{"num_hidden_layers": 13, "hidden_size": 64, "num_attention_heads": 2, "num_key_value_heads": 1, "head_dim": 32, "intermediate_size": 128, "vocab_size": 8192, "hidden_act": "swiglu", "norm": "rmsnorm", "norm_place": "pre", "norm_eps": 1e-05, "positions": "rope", "rope_theta": 10000.0, "rope_fraction": 1.0, "qk_norm": false, "attn_scale": 0.177, "bias": "qkv", "tie_word_embeddings": true, "parallel_block": false, "init": "uniform", "init_std_qkv": 0.0771, "init_std_o": 0.0, "init_std_up": 0.0771, "init_std_down": 0.0, "optimizer": "adamw", "learning_rate": 0.00264, "beta1": 0.9, "beta2": 0.99, "weight_decay": 0.15, "lr_head": 0.01, "max_grad_norm": 1.0, "warmup_steps": 559, "schedule": "wsd", "decay_fraction": 0.783, "decay_shape": "linear", "final_lr_fraction": 0.0, "batch_tokens": 16384, "max_seq_len": 256, "doc_mask": true, "train_tokens": 98710000, "max_steps": 6025, "dataset": "wikipedia_en"}
Each number is 128 + 24 x the weight over its row's rms, rounded and kept within 0 to 255. Layers, rows and columns count from 0. The size above them is the row's rms in percent of the matrix's.

# layer 2 attention value, 32x64, rms 0.0734, rows 31, columns 0-63
size [100]
[[115 116 190 110 140 117  97 143 158 122 153  97  90 167 162 114 137 118 152 114 129 129 112 101 141  75 128 127  86 122  93 142 165 123 137 160 120 162 163  90 136 108 133 127 117 112 164 139 107 143 144 158 139 111 123 143 165 124  87 113 142 104 148 116]]
# layer 2 attention output (transposed), 64x64, rms 0.0726, rows 31,63, columns 0-63
size [ 90 108]
[[153 127 151  78 107 155 109 118 121 124 162 134 162 195 148 140 159 140 123  95 104 109 117 164 122 115 142 182 115 115 110 124 153 128 104 128 141 114 134 116 138 101 107 111 118  92 164 121 109 145 148 113 114 104 142 156 148  78 124  78 105 131 150 124]
 [ 91 107 122 109 106 140  99 140 150 138 119 132 151 119 159 118 132 141 108  97 134 111 146 160  96 110 135 107 121 148 102 147 107 117 137 153 154 154  85 159 122 163  83 144  77 107 116 114  83 116 103 142 111 191 151 115 167 165 142 123 148 139 110 128]]
# layer 2 MLP gate, 128x64, rms 0.103, rows 0-33, columns 0-63
size [108 106 110 103 105  89  91 110  91 103 108  83 120 105  96 100  88  96  94 103 105 103 115  93  99 105  94 113  96  97 100  93  87 118]
[[176 151 152 139 146 134 141 135 135 127 130 105 155 165 118 123  91 168 132 125 124  88 131 118  97 180 131  72 109 135 114 175 116 159 133 108 106 109 151 117 108 144 128 116 127 123 165 101 178 136 159  91 163 167 108 136 164 142 127 122 137 126 132 135]
 [171  94 111 136 145 144 114 127 151 118 102 135 153  77  91 118  92 128  93 116 134 141  98 127 121 136 135  88 118 124 148 106 140 131 151 118 168 135 133 171 151 159 117 143 166 117 132 111 133  96 139 142 169  98 115  87 112 150 169 112 117 181 143 104]
 [121 113 130 153 108 126 145 170 142 131 133 146 141 139 131 111 119  94 121  90 105 124  73 153 106 150 115  76 120 139 101 121 158 122 137 119 137 127 125 108 145 112 153 104  81 108 136 184 141 108 121 175 156 117 128 166 154 166 128 112 172 146 127  86]
 [123 101 132 113 108 146 173 130 132  97 147  64 126 144  79 136 134 127 174 114 129 134  90 105 112 130 116 179 100 146 130 128 139 120 111 115 133 113 157 132 135  70 158 159 143 136 109 136 111 106 152 107 132  87 130 125 114 174 141 162 121 132 147 162]
 [131  76 126 150 122 115 140 114 120 107 151 151 117  92 129  95 129 134 148 124 170 143 100 114 101  93  57 112 158 109 169 145 151 157 122 148 153 118 133 161 120 143 163  97  95  96 136 107 107 114 156 146 138 107 147 159 125 173 140 137 145 130 140 146]
 [161 123 117 148 120 117 112 157 123 141 117 132 165 152  93  81 148 138 114 120 161 146 134 151 117 136 136 140 134 132  89 137 125 115 116 102 160 115 151 109 153  71  97 137 106 178 122 108 137 174 153 140 174 159 152 140 145 146  94 132  97 161 103 102]
 [130 109 148 132 133 154 155 100 177 154 150  99 141 149 103 153 118 122 124 104 155 104 142 135 151 116 182 103 115 119 129  99  83 104 167 160 127 114 143 138 118 175 152 114 130 102 163 136 111 117  77  80 107 136 143 107  98 121 143 153 130 159 117 139]
 [143 147  86 106 134 114 123 136 151 107 145 149 127 185 167 104 150 120 112 102 111  72 108 138 108  88 115 118 153 112 104 107 101 131 174 111  94 138  81 137  95 140 125 140  95 135  81 141 126 131 149 120 109 113 126 131 169 133  83 132 126 149 117 135]
 [146 113 151  92 110 116 147 146 145  80 145  92 112 103 129 139 159 160 147 123 147 139 155 118 169 107 125 156 145 156 152 102 143 163 134 131 135 132 117 115 183 142 130  88 163 102 131 126 143  86 154 111 149  82  87 117 117 115 129 108 144  98 109  94]
 [174 149 141 112 147 142 149 164 108 132 161 134 130 125 171 151 154 127 144 130 148  93 106 117 144  85 112 107 129 117 123 120 133 107 164 179 107 142 114 131  97 169  97 106 101 118 138 119 128  78 135 139 155 147 158  81 150 158 129 123 118 106 177 136]
 [160 131  98 171  98 114 163 172 123 124 153  96 127  79  92 152 133 133 142 161  81 113 103 149 108 152 126 143 168 134 163 132 137 170 121 149  88 145 151 135 114 140 144 114 109 133 148 121 153 146 140 129 178 107 154 124 154 129 112  93 106 112 117 127]
 [121 113 121 130 134 121 128 146 126 107 153 144 121 152 128  98 139 114 121 150 145 119 138 130 165  69 107 127  97 126 136 143 130  40 130 136 166 141 137 121  83 144 138 123 155 140 140 104 135 154 181 153 154 138 161 110  99 151 136 160 109 174 108 137]
 [149 130 138 187  97 177 127 171 134 132 138  97 180  93 131 159 105 163 124 128  97 127 117 132 118 105 116 116  97 142 155 148 103 121 104 138 103 134 136 118 106 111 151 110 135 151 114 117 169  85 140 143 188 109 111 117 127 147 108 108 113 139 147 155]
 [119 127 176 165 150  95 183 131 127 147 129 150 135  99 149 146 127 129 111 110 113 121 148 122 128 124 110 106 151 143 157 148 184 134  74 107 115 136  66 131  96 160 117 160 128 152 173 139 118 128 111 107 173 120 133 116 132 131 118 113 133 156 124 161]
 [110 163 159 141 112 120 163 158 196 101  98 138 165 111 130  90 128 118 140  95 138 148 151 105 145 119  91 129 117 101 155 121  89 137 140 144 151 127 127 103  92 151 136 110 108 119 154 175  97 134 117 134 122 172 127 133 173 111 142 107 100 147 132 121]
 [147 127  81 106 158 151 115 129 114 144 115 136 146 115 149 158 128 150 124 120 103 130 118 127 154  90 140 155 118 146 131 147  94  69 152 143 135 117 129 141 110 128  60 103  76  87 116 133 108 100 132  97 124 142  95 138 149  89 134 161 129 136 119 171]
 [107 130 137 125 103 108 170 150 104 136 105 156 150 125 156 134 123 119 108  79  96  80 135 128 147 135 106 175  74 145  98 116 136 112 124 162 126 145 138 126 132 156  66 113  98 136 170 114 128 144  96  90 130 102 115 115 130  94  94 148 137 134 130 131]
 [154 169 105 126 121 131 141 116 162 114 133 136 145 148 120 118 134 180 130 136  90 121 114 133 175 161 139 129 159 146  86 153 111  81 170 156 113 148 169 105 113  97 167 154 134 126 126 150 144 104 132 130 133 166 106 130 102 130 121 108 139  88 132 173]
 [112  97 149 150 118 135 132 184 119  84 144  96 119 111 111 175 137 154 139 128  91 103 105  94 105 127 177 152 181 131 110 149 120 121  75 109 149 149 147 106 114  86 134 140 102 107 135 127 135 140 147 101 132 133 114 147 143  98 143 131 153 135  97 107]
 [118 158 125 179 165 105 148 154 138 119 151 143  96 114  98 114 120 133 109 143 114 102 124 145 146  96 113 107 137  99 148 115 133 159  74 134 148 169 134 109 115 127 116  81 131  87 125 122 140 128 146 120 153 178 133 148 126 158 123 157  73 126  87 151]
 [141 153 112 161 134 131 171 168 130 167 113 117 126 146 105 174 121 135 116 112 146 132 122 146 105 130 157  90 103 123 108 103 157 117 125 104 110 121 143 115 123 110 131  71  89 102 125 151 109  70 159 145 130 162 130 125 121 160 162 165 124 116 128 175]
 [166 110 100 158  92 121  96 152 145 111 116  95 155 103 145 138  86 132  98 103 148 119 107 131 156 102 170  86 113 106 188 144 105 132 160 141 154 134 150 116 118  94 137 153 115 155 135 139 130 166 163 142 123 158 133 130 136 110 138  94  96 129 141 142]
 [126 128 128 122 121 129 149 123 114 104  84  96  93 162  80 121 121 165 114  99 149  85 123 145 174 113  97  98 141 117 101 119 121  94 143 143 115 106 138 111 127 102 109 116 127  89 152 148 110  99 133 150 175  86  78 119 134 142 153 157 143 149 147 120]
 [156 128 145  92 150  95 139 158 115  79 139 126 110 138 147 157 121  63 131 134 174  99 117 168 157  88  86 119 153  93 146  94 119 122 157 147 153 146 125 158  88 152 137 106 130 147 108 102 145 126 124 142 152 105 108 133 124 143 127 111 127 150 118 111]
 [134 132 139 149 120 150 165 112 116 125 160 134 148 104 160  98 137 143 101 135 156 133 123 129 136 137  86 107 134 176 122 109  64 136  88 145 111 126 123 100  71 104  95 111 117 133 123  83 153 142 147 146 181 145 155 132 133 147 108 166 129 157 116 130]
 [148 158 160  99 136  86  96 129 136 117 153 117 188 141 126 143 117 120 179 100 104 119 106 172 113 111 116  87 123 152 126  86 130 124 118 150 148 133  82 132 104 147 110 162 132  81 134  92 124 134 126 151 166  99 119 156 114 135 125 142 115 128 104 105]
 [119 159 132 114 127  95 104 124 137 117 159 108 116 115 120 139  64  94 115 160 132 154 137 145 166  97 113 159 102 101 122 134 108 175 155 167 144 137  90 146 139 131 135 118 113 127 168 141  83 143 129 144  88 119 143 149 162 104 143 114 103 169 102 119]
 [109  83 121 153 107 131 159 150 185 119 158 130 107 105 113 120 127 137 136 132  98 116 154 122 146 108 118 116 108 147 137 136 101 129 153 123 124 119  95 129 116 136 177 130  86 121 120  99  77  65 143 161 100 139 104 152 125 103 161 102 153 111 113 160]
 [139 145 127 150 137  66 128 133 169 130 110 129 119 116 146 118 185 109 105 116 104  81 110 137  96 167 134 107 144 118 139 112 141 123 109 128 125 180 129 108 109 103 169 143  84  75 157 109 117  96 130 129 108 111 132 113 157 133 102 114 141 168 133 118]
 [140 110 131 169 143 127 169 137 175 164 201 139 140  99 139 150 133 147 136 131 171  93 151 119 160 138 121 141 141 152  84 157 164 136 123 118 122 117 123 184 132 141 115 134 103  97 112 118 110 125  81 137 134 152 123 136 104 134 120 145 133 118  89 140]
 [100 117 147 134 145  93 163 129 146 129 141  96 121 153 119 138 127 137 112  83 147 131 162 116 143 137 114 142 111 124 163 143 166 157 171 114  68 121 164 109 107 145 149 153  88  92 179 113 125 110  99  97 108 155 144 104 142 118 162 128 150 141 108 143]
 [120 125 157 151 133 115 157 110 178 124 153 130 137 154 135  90 120 159 108 120 149 118 168 142 150  85  68 139 131 128 110 165 160 118  91 144 143 118  92 117 162 124 142 121 136 107 144 130 115 176 114 144 161 179 149  98 116 125 128 137 132 103 111  93]
 [ 80 139 114 125 115 137 113 106  99 115 158 139 141 114 105 124 184  93 161 102 152 137 144 127 102 106 142 157  97 146  97  97 110 125 140 113 146 138 105 131 115 119  87 117 125  78 118 155 137 102 100  82 107 105  97 174 140  96 125 123  95 122 110 150]
 [116  73 103 146 137 124 128 144 162 152 141  89 129 119 127 179 147  90 152 132 105 143 112 129 142 141  98 133 119 154 158 121 132  76 131 106 144 157 154 114  76 113  94 122 134 104 139 111 141  96 185 109 111 123 104 166 155 116 144 150 105 137 124 117]]
# layer 2 MLP up, 128x64, rms 0.0974, rows 0-33, columns 0-63
size [103 105 109 110  94  96  99 117  91 101  94  86 117 102  94 101  96  97  94 105 103 110 113  93 100 101  96 111  88  94  99  90  94 112]
[[ 92 149  93 125 147 134  88 109 106 133 112 156 133  98 114 130 197  90 172 102 143 104 156 158 104 159 153 122 122 138 111 123 107 118 131  99 154 111 138 115 125 150  69 119 114 124 143 150 114 135  74 108 126 108 113 147 114 134  95 109 154 133 148 117]
 [143 151 126 133 152  79 135 126 137  62 122 158 144 136 156 115 147 132 116 137 116 145 116 126 128 145 151 141 133  82 140 145 112 115 111  86 130  67 111  82 158 118 160 132 140 123 152 163 143 136  75 104  99 144 166 146 111 137 106 111 117 115 165 129]
 [119  90 147 152 164  85  84 120 153  90 138 137 147 129 120  93 103 131 104 131 126 152 141 103 102  67 131 138  87 104 113 119 124 134 145 143  83 105 133 150  86 143 125 140 122  84 112 130 161 150 102 142 122 117 153 114 119 108 165 116  93 102 111 117]
 [112  87 109 140  97 121 124 174 128 121 127 113 138 127 156 171 171  95 191 150  83 147  97  96 140 119 122 157 128 135 156 127 126  83 128 143 132 105 123 127 134 104 148 151 153  84 146  91  98 100 133 120 114 111 143 134 147 148 111 125 155 123 131  89]
 [137  70 131 112 141 139 103 146 128 143 179 100 133 104 115 146 128 129 148 124 111  79 125  98 105 102 134 132 158 111  97 118 119 124 137 139 139 123 190 156 145 116 163 113 110 152 100 140  89 124 165 112 138 123  92 123 112 120 143 174 120 132 188 130]
 [133 149 122 186 162  59 123 115 141 112 163 132 166 127 135  76 113 144 121 145 104 155 121 113 108 108 106 117 131 131 136 134 122 132 136  94 145 112 124 114  81 117 135 136 141 153 109 106 152 134 163 116 118 157 166 170 151 143 136 142  88  97  89 135]
 [138 158 137 103  84  92 103  91  81 126 130 129 150 102 169  98 111 127 133 126 116  60 110 112 115 153 161 149 135 157 148 130 106 138 138 164 133 179 146 133 147 155 149 121 117 146 143 108  94 118 133 162 148 101 118 171 131  95 134 136 124 128 141 121]
 [127 137 114 111 161 119 137 128 142  84 147 165 154 160 165 132 141 122 115  80 129  91 115 136 139  74 129 122 172 115 123 115 135 106 160 136  57 132 125 177 108 132 143 108  92 142 101 152 129 124 155 136 159 124 120 120 158 130 110 132 130 144 112  85]
 [138 157 102 136 117 138 116 130 111 136 126 154 141 110 141  98 171 111 120 175 139 144 126 128 142 123 119 164 161  94 133 114 184 116 110  85 123  70 121 103 122 104 163 108 144 175 114 162 140 127 107 105 103 131 167 143 131 153  91 106 116 112 159 146]
 [120 121 125 137 124 105 115 168 164 133 138 123 121 117  97 153 108 156 145 141 129 179 148 164 146 151 120 155 149 138 165  98 182 111 111 156 101 130 144 111 151 131 145 121 166 125 126 132 136 132 151 135 131  98 121 188  63 114 162 144 115 166 140 123]
 [114 151 191 136 102 137 144 101 152 152 122 172 153 144  86 109 121 136 108 124 142 101 137 124 147  99 118 138 162 140 163 167 169 134 137  86 154 108 109  91 126 169 137 156 126 108 133 110 136 120 145 109  81 132 119 150 115 154 110 144 137 101 112  89]
 [130 103 113 126 131  77 141 120 154 148 163 117 128 129 175  99 143 117 152 129 106 141 100 113 188 109 104 143  92 123 135 143 146 109 191  95 154  76 131 112 119 163 114 128 137 153 115 110 139 133 155 137 115 149 162 113 142 129 145  99 160 153 124 102]
 [117  77 166 132 115 169 127 129 145 162 125 148 143 115 110 146  70 145 100 114 112 116 128 123  95 176  87 124 110 128 118 111 146 138 142  95 112 140 145  88 109 115 107 125 137 181 147 159  86 118 166 120 146 160 121 134 100 127 141 118 113 110 151  97]
 [145 187 132 118 123 101  94 127  92 134 124 141 138 103 148  83 154 101 153 138 118 155 115 116 142  98 104 108 132 128  73  95 172 136 133 108 144  80 116  85 164 128 122 128 127 159 151 124  95 131 156 137 130  86 157 140 130 141 116 148 129 114 132 164]
 [136 167 108 105 170 117 125 147 106  92 142 139  87 125 112 142 139 122  89 126 106 113 103 150 131 155  98  84 130 149 146 131 128 162  82 101 129 146 155 135 119 120 161 117 126 182  90 136 137 136 106 123 122 100  93  86 133 159 116 152 108  89 120 100]
 [ 87 120  74 144 159 123 132 112 147 104 137 152 134 111  81 133 158  95 124 129 124 122 135 133 147 130 142 152 108  71 145 104 140 113 139 123  90 165 103 150  77 154 129 128  98 134  76 143 113 135 156 171 148 134 110 119 142 145 161 113 112 146 130 158]
 [117 143 122 133 137 102 123  92 126 116 127 142 130 131  52 148 139 126 137 118 167 133 103 108  99 110 136 125 107 162 139 109 149 142 178 128 131 133 157 133 113 129  96 165 114 130 113 110 107 125 112 183 145 194 135 110 126 125  95  99 155 119 106 176]
 [ 68 108  96 150 105 121 140 136 107 130 135 134 121 148  94 127 133 120 121 145 132 123 109 121 117  81 121  98 122 102  89 160 101 152 118 147 142  79 103 151 166 135 125 142 158 156  98 127 118 151 136 153 109 102 114 120 131 138  62 106 102 145 174 150]
 [155 120 128 130 156  95 111 147 165 141 154 135 146 119 168  79 138 125 144 119 146 135 132 128 167 126 107 113 125 125 106 144 142 131 123 125 148 163 153  95 142 158 173 154 127 165  72 120  81 134  96  86 134 106 168 159 113 140 133 166 143 117 122 157]
 [122 161 133 133 101 141 134 148 112  86 129 136 143 118 135 115 117 159 110 161 106  86  88  99 129 144 126 195 112 106 149 135  70 147 148 122  88 118 139 129 113 140 153 110  94 163 112 160 106 101 165 132  85  97 124 122 149 113 112 120 145 158 127 129]
 [112 160 119 140 142 105 137 179 155 129 164  90 122 180  92 132 125 145 127 143 133 164 156 144 132 111 127 117 153 157 127 130 192 109 123 108 146  85 108 143 139 122 123  98 117 113 115 157 133 101 152 147 100 154 100 109 111 141 126 145 147 135 106 188]
 [156 153 173 119  95  93  93 150 128  89 129 123 141 148 161 149 113 130 111 143 134 134 119 116 179 157 176 141 112 147 140 141  97 105 116 138 143 122  72 102 151 137 188 155 133 163 154 128 110 165 136 128 125 126 134 115 128 137 120  84 136 154 126 137]
 [117 135 135  96 157 107 159  95 149 103 112 109 131 119 107 132 101  94  97 143 125 104 165 159 150 107 137  96 137 107 126  80 113 120 140 163 112 107 115 123 118 145 125 149 156 119 148 168  96  98 137 154 137 104 136 136  61  87 146 162 102 134 105 100]
 [116 112 116 126 135 118 138 159  75 117  84 108 143 134 132 172 170 136 175 104 153 135 126 112 126 113 106 105 131 146 140 144 104 133 153 167 111 108 114  79 168 103 133 145 142 105 125 149 130 174 139 152 106 139 181 120 122 137  92 121  86 129 104 140]
 [159 103 145 116  90 129 131 146 139 137 102 114 112 173 159 156 123  66 117 161 143 114 105 129 129 110 135 112 124 187 153 122  52 120 168 146 100 127 142 115 123 104 121 106 108 120 138 116 127 131 138 167 138 141 131 146 139  94 114 135 113 130 153  86]
 [129 119 148 102  92  76 116 130 148 119 128 123 124 117 130 129 162  86  98 145 129 182 127  84 164 149 114 135  95 120  93 113 171 110 152 157 101 106 138 127 137 137 143  82 136 119 134 112  91 140 180 140 139 132 121 144 161  89  94 143 118 152 132 137]
 [145 149 123 132 179 150 145  97 137 140  80 134 115 149 120 138 138 129 169 155 102 121 132 144  97 157 167 117 138 151 149 153 147 118  71  90 134 107 174 128 133 138 155 142 139 126  83 118 117 103 137 111  76 136 124  89 106 132 154 130 138  83 127 139]
 [114 129 139 150 137 124 131 162 163 143 109 137 184 118 171 137 138 120 140 170 162 149 132 162 157 136 123 152 142 105 106 117 129 114 115 100 106 101 145 172 102 153  98 124  81 116 156 132 138 128 105  94 120 134 130  94 111 156 121  91 149 107 175  92]
 [121 111 143 140 141 103 104 124 130 106 130 130 106 110 116 142 129 123 137 151 133 145  99  90 134 133 156 185 138 100  97 149 114 137 160 102 124 147 131 121 148  80 122  91 140 104 129 107 186 170 127 134  98  70 117  88 112  87 106 128 110 103 158 110]
 [137 147 138 114 134 155  98 152 124 163  96 126 141 128 110 103 125 174 124 143 173 131 113 116 104 140 121 113 173 124  78  85 126  98  98  99 167 111 124 146  96 143 114 127 111 127 159 141 138 154 149 106 153 117 140 129 159  64 151 169 108 136 124 147]
 [123 122 123 106 111 173 157  92 100  82 160  93 124 150 129 174 109 102 143 164 129 137 144 160 135 107 127 140 139 152 158 125 144 134 141 134  99 132 104 136 145 150 112 103 170 105 177 129  97 142 183 117 124 110 141 121 154 158 109 148 117 174 136 132]
 [142 120 128 134 136  83 132 138 136 158 118 100 121 134 136 150 141 123 135 109 174 114 142 109 147  87 122 142  60  81 140  91  99 115 105 139 121 150 153 135  85 167 127 127 128 139 108 112 101 121 155 100 103 118 178  91 161 137 128  99 108 132 134 168]
 [179 159 153 132 121 103  99 168 111  98  96 120 169 162 147 100 148 113 132 158  86 138 104 135 123 161  78 141 168 138 164 166 109 128 112  94  91 120 163 133 120 101 124 136 147  96 120 124 117 138 142 156 140  99 111 107 140 120 107 111 129 134 124 108]
 [ 95  78 123 135 111 146 145  87 150 100 137  97 102 112 139 141 119 136 144  98 110 145 118 146 116 135  99 126 121  90 145 132  98  94 123 129 134 124 150  88  91 154  90 133 135  60 109 125 137 109 137  98  91 141 115 128 136 157 150 183 138 167 128 132]]
# layer 2 MLP down (transposed), 128x64, rms 0.088, rows 0-33, columns 0-63
size [102 102 104 104  97 101 103 106  90 102  93  86 111 101 101  99  96 101  93 110  98 103 108  89 101 100 100 115  92  97 102  93  93 106]
[[129 147  92 121 126 129 110 135 141 107 153 161  99 124 111 112 132  80 141 128 136 130 165 124 125 112 116 105 110 149 100 157 104  92 121 115 158 205 113 103  80 115 109 126 130 124 115 123  96 116 141 188 139 137 147 105 115 104 134  88 139 106  89 109]
 [159 122 137 117 100 105 142 109 119 131  96 124 152 130 136 129 156 125 151 137 145 104 129 143 117 122 103 142 108 101 133 165 143 116 109  97  61 172 173 102 122 100 169 107 134 132 161 134 119 128 121 145 160 126 171 117 140  82 113 189 120 152 145 153]
 [151 145 119 199 138 101 115 188 127 178 158 150 127 149 121 115 120  93 107 106 171 155 144 115 100 115 116 130 105 143 109 127 126 133 127 132 112 150 108 117 187 146 145 138 120 125 128  99 147 102 115 135 123 139 132 120 102 149 145 150 148  83 111 169]
 [125 149 164 132 108 122 126 156 119 107 122 101 150 134 128 114  88 118 148 159 114 155 120 124 147 141 185 123 109 142 142  98 112 143 180 137 180  70 121 144  87 125 144 112 128  84 128 133 164  96 138 150 128 108 115  81 134 157 110 155 153 129 115 135]
 [125 119 136 119 128 146 118 114 102 105 135 142 128  83 130 102 107 144 127 129 111 118 136 126 166 127  97 118 131 137 102 103 166 127 149 130 155  76 108 162 142 170 124  81 118 109 133 155  69 115 166 107 127  71  92 129 103 157 147  97 124 137 164 112]
 [127 151 125 110 136 108 105 124 126 174 172  74 130 121 132 137 138 129 122 105 157 121 136 175 117 162 182 110 107 138 106 131 144 111 176 138 143 148 141 129 127 154 147 115 105  97 137 113 131 104 130 103 114 179 119  85 193 121 126 122  99 126 127  99]
 [131 124  76 111 131 138  76 139 108 117 121 135 116 137 140 144 120 160 125 132 169  99  99 104 133 124 142 156 170 108 157  86 128  99 108 169 102 131 126 144 124 126 132 128  74 123 129 160 113 122 176  85 181 136 150 118 172 127 143 137 144 104 127 109]
 [137 111 136   0 136 112 143  93 106 136 145 136 119 105 112 122 118 136 141 126 138 151 149 142 130  98 156 122 133  95 140 126 138 156 119 124 141 134 143 124 131 122 140 140 128 117 121 121 154 151 185 128 120 117 151 139 162 127 101 165 142 109 154 133]
 [119 107 105 165 110 140 113 135 130  97 132 141 113 128 129 122 106 113 164 111 110 116 123 115 131 129 118  90  85 124  85 153 129 147 141 173 122 152  83 175 118  97 104 169 130 146 138  85 145 118 132 178 164 161 114 113 131 136  89 116 176 151 141 138]
 [120 138 133 213 132 116 101 168 109 124 103 133 106 130 136 123 140 113 129 108  98 123 148 109 125 144 119 134 124 135 126 169 139 123 150 157 126 105 131 129 107 117  88 116 127 137 115 158 113 138  97 121 116 103  94 118 107 150 138  38  89 137 100 144]
 [ 75  77 116 115 127 103 152 130 128 144  88 122 131 115 117  97 117 136 117 133 119 188 105 144 140 108 160 134 149 115 190 112 151 123 100 155 117 130 171 136 143 126 116 112 102 108 122 102 126  77 112 117 109 175 112 110 172 148 139 130 114 132 146 132]
 [133 152 104  60 124 130 103 129 134 146 147 124 166 142 135  98 179 115 133 101 106 136 167 186 176 127 128 101 123 153 124  78 109  94 152 142 163 120 140  93 143 116 145 132 123 143  94 153 115 105 125 104 155 131 122 103 119 134 116 145 129  94 138 130]
 [139  72 120 100 131 122 132 142 163 133 124 157 141 105 144 110 122 186 117 151 100 139 151 144 104 159  90 125  86 131 141  91 145 128 159 112 160 133 125 123 113 106 144 130 125 154  83 156 139 156 145 122 139 143  85 111 134 166 130 123  84 128  77 114]
 [152 130  93  58 171 115 103 144 124 145 117 152 125 113 123 150 127 128 144 144 125 141 146 133 149 125 149 114 128 112 162 130 127 113 125 150 130 137 150 194 107 126 146  76 168 135 139 203 150  90  97 132 137 137 136 157 117 157 145 139 118 126 127 136]
 [172 135 137 183 109 132 121 143 132 128 121 130 115 103  97 116 114  93  89 141 119 115 134 120 127 104 110 102 129 158 128 121 158 144 133  90 100 149 106  87 132 140 152 101 135 179 116 125 112 151 118 140 146 120 130 114 110 136 111 212 102  88  94 134]
 [125 147 162  78 127 105 124 112 106 179 114 119 159 104  97 105 161 123 172 164  81 116 165 149 134 123 106 144 122 130 113 144 122 106 117 151 169 126 128 138 119 145 103 134 116 123  82 146 161 147 157 166 125 151 141 127 169 111  99 154 106 135 135 153]
 [149 134 143  81 143 116 162 115 119 129  88  98 149 128 138 121 117 129 146 131 133 144  89 175 126 127 139 179 127 113 126 123 156 113 142 158 130 110 145 101 142 170 107 132 125  93 126  79 150 103 168 168 107 119  67 112 107 142 133  94 127 162 114 118]
 [111 118 115 167 136 136  84 187 129 107 150  84 146 151 127 146 145 117 133 127 114 119 154 120 146 114 110 114 128 145 116  77 146 110 126 110 114 117 131  76 116  73 108 125 141  94 145 111 133  95 169 133 128 147 144  89 112 116 130 190 115 121 157 122]
 [124 127 106  97 128 116 141 123  96 114 130 189 146 138 165 137 104 117 121 130 119  90 111 136 135 147  72 117 103  78 151 163 128 171 115 104 103 150 145 183 110 101 116 159 135 119  92 130 123 118  96 135 143 138 112 142 156 144 148 182 135 135 133 136]
 [137 114 148 156 145 107 109 105  98  95 143 127 133 122 142  76 120 162 154 142 161 131 114 114 125 142 126  82 117 170 146 110  99 123  79 103  98 141 107 103 138 154 132 139 162 131  85 134 105 143 119 152 105 116 119 127  58 163 126 109  98 149 125 110]
 [103 129 132 127 116 145 160 133 126 134 119 105 123 148 150 133 141 132 118 102  99 127 145 128 162 138 159 132 120 110  86 173 118 125  77 118 175 127 124 173 133 147 139 140 159 119 112 187 179 163 116 152  77  98  89 140 115 119 131 103 126 158 126 103]
 [ 95 130 120 101  96 156  89  91 122 125 111 111 139 137 118 181 116 137 150 114 120 136 146 125 165 134 175 134 162 103  91 119 114 124  96 117 126  88 115 148 129 140 143 123 122 163 141 127 114 141  90 152 167 122 119 100  68  76 141 101 149 122 120 147]
 [183 142 106 107 124 129 122 113 104  92 167 146 141 114 116 111 125 136  71 132 128 171 100 121 147 143 110 158 173 114 108 103 139 127 129  96 130 120 159 141 168 125 123 138 116 127 104 154 129 114 166 124 151  86 144 133 154 151 131  57 124 105 110 116]
 [128 163 110 206  81 143 149 138 147 145  78 119 131 139 117 146 113 110 136 108 137 138 117 115  89 160  76 114 122 144  83 127 129 120 132  83 120 137 135 138 116 145 122 145 108 141 113 137 108 129  85 141 123 171 125 148 108  92 127  95 143 140 156 110]
 [132 116 134 122  96 136 130 135 120  89 108 104 144 149 122 126 124 124 157 151  94 135 114 103 102 161 134 102  80  96 105 164 117 126 163 117 146  81 116 102 154 131 136 141 100 127 136 164 139 113 122 209 105  94 114 171 103 131 155 146 147 151 130 126]
 [126 118 145 134 156 108  96 101 134 134 142 168 187 161 118 115 131 153 109 107 135 139 114 163 126 149 113 127 143 132 137 134 130 155 115 119 120 135 110 109  87 169 142 118 139 163 127 118 114 123  77 110  96  83  78  98 158 168 155 108 120 172 107 137]
 [146 139 164 184  89 110 109 134 146 131 128 125 130 124  81 118 122 107  98 110 120 132 115 123 141 114 117 108 136 199 157 116 163 138 151 100 126 133 115 106 136 141 173 123 126 170 131  99 132 129 131 158 168 116 127 141  90 132 136 179 116  79 110 137]
 [114 120 120 143 166  82 139 153  78  74  94 151 125 147 126 126 136 109 121 127 141 155 112  96 127 152 122 134 163  91 125 188  98 154 155 120 174 179 144 135 140 162 139 124 127 112 119  90 134 132 146 162 103 142 102 119 117 123 111 139 124 142 145 143]
 [122 110  92 199 140 158 141 193 145 133 140 118  89 119 142 167 137 114 122 147 141 142 143 125 130  96 140 137 117 124 110  78 164 109 184 129 111 119 139  95 146 149 143 131 145 146 124 143 133 132 144 104  78 126 146 151 121 147 144 101 130  87 132 126]
 [128 136 103  99 127 159 134 129 133 144 135 161 119  91 153 127 106 151 129 108 146 148 162 160  98 121 143 122 154 123 119 125 129 134 171  82 122 191 115 139 104 156 151 128 173 151 144 106 110 104 133 145 146 102 136 131 147 140 194  84  97  99 123 121]
 [ 99 133 132 139 117 120 153 146 158 116 122  95 141 166  81 112 127 168  89 172 143 120 142 144 159 111 124 128 144 114 134 107 166 158 161 100 169  81 151 107 145 100 176 145 135 144 147 130  89 142 117 100 124 125 139 131 144  86 114 147 115 111 159 143]
 [120  71 117 113 125 125 125 141  99 159 103 100 140 120 141 119 159 118 125 128 128 112 114 159 150 136 128 110 117 107 149 154 111  58 103 112 149 139 144 136 171 111 120 113 143 124 146  98 107 112 123 165 114 140 142 167  81  77 146  89 109  95 112 158]
 [136 154 109 207 108 158 138 124 166 140 127 136  86  98 100 109 158  81 135 122 133 140 152 140 153 138 121 110 131 135 109 114 175  83  96 119 140 123 100 116 155  71 132 134 127 127 159 154 123 134 129  89 141 145 140 127 102 136 131 121 114 106 146 105]
 [115 120 161  50 123 102 119 119 122 154 101 139 168 158 137  99 118 125 118 145 138 142 120 113 170 142 110 121 142 137 150 127 132 138 137 136 138 121 128  65 119 151 129 128 150 101  92 154 155 111 138 153 129 117  86 170 125 135 113 187 168 113 128 144]]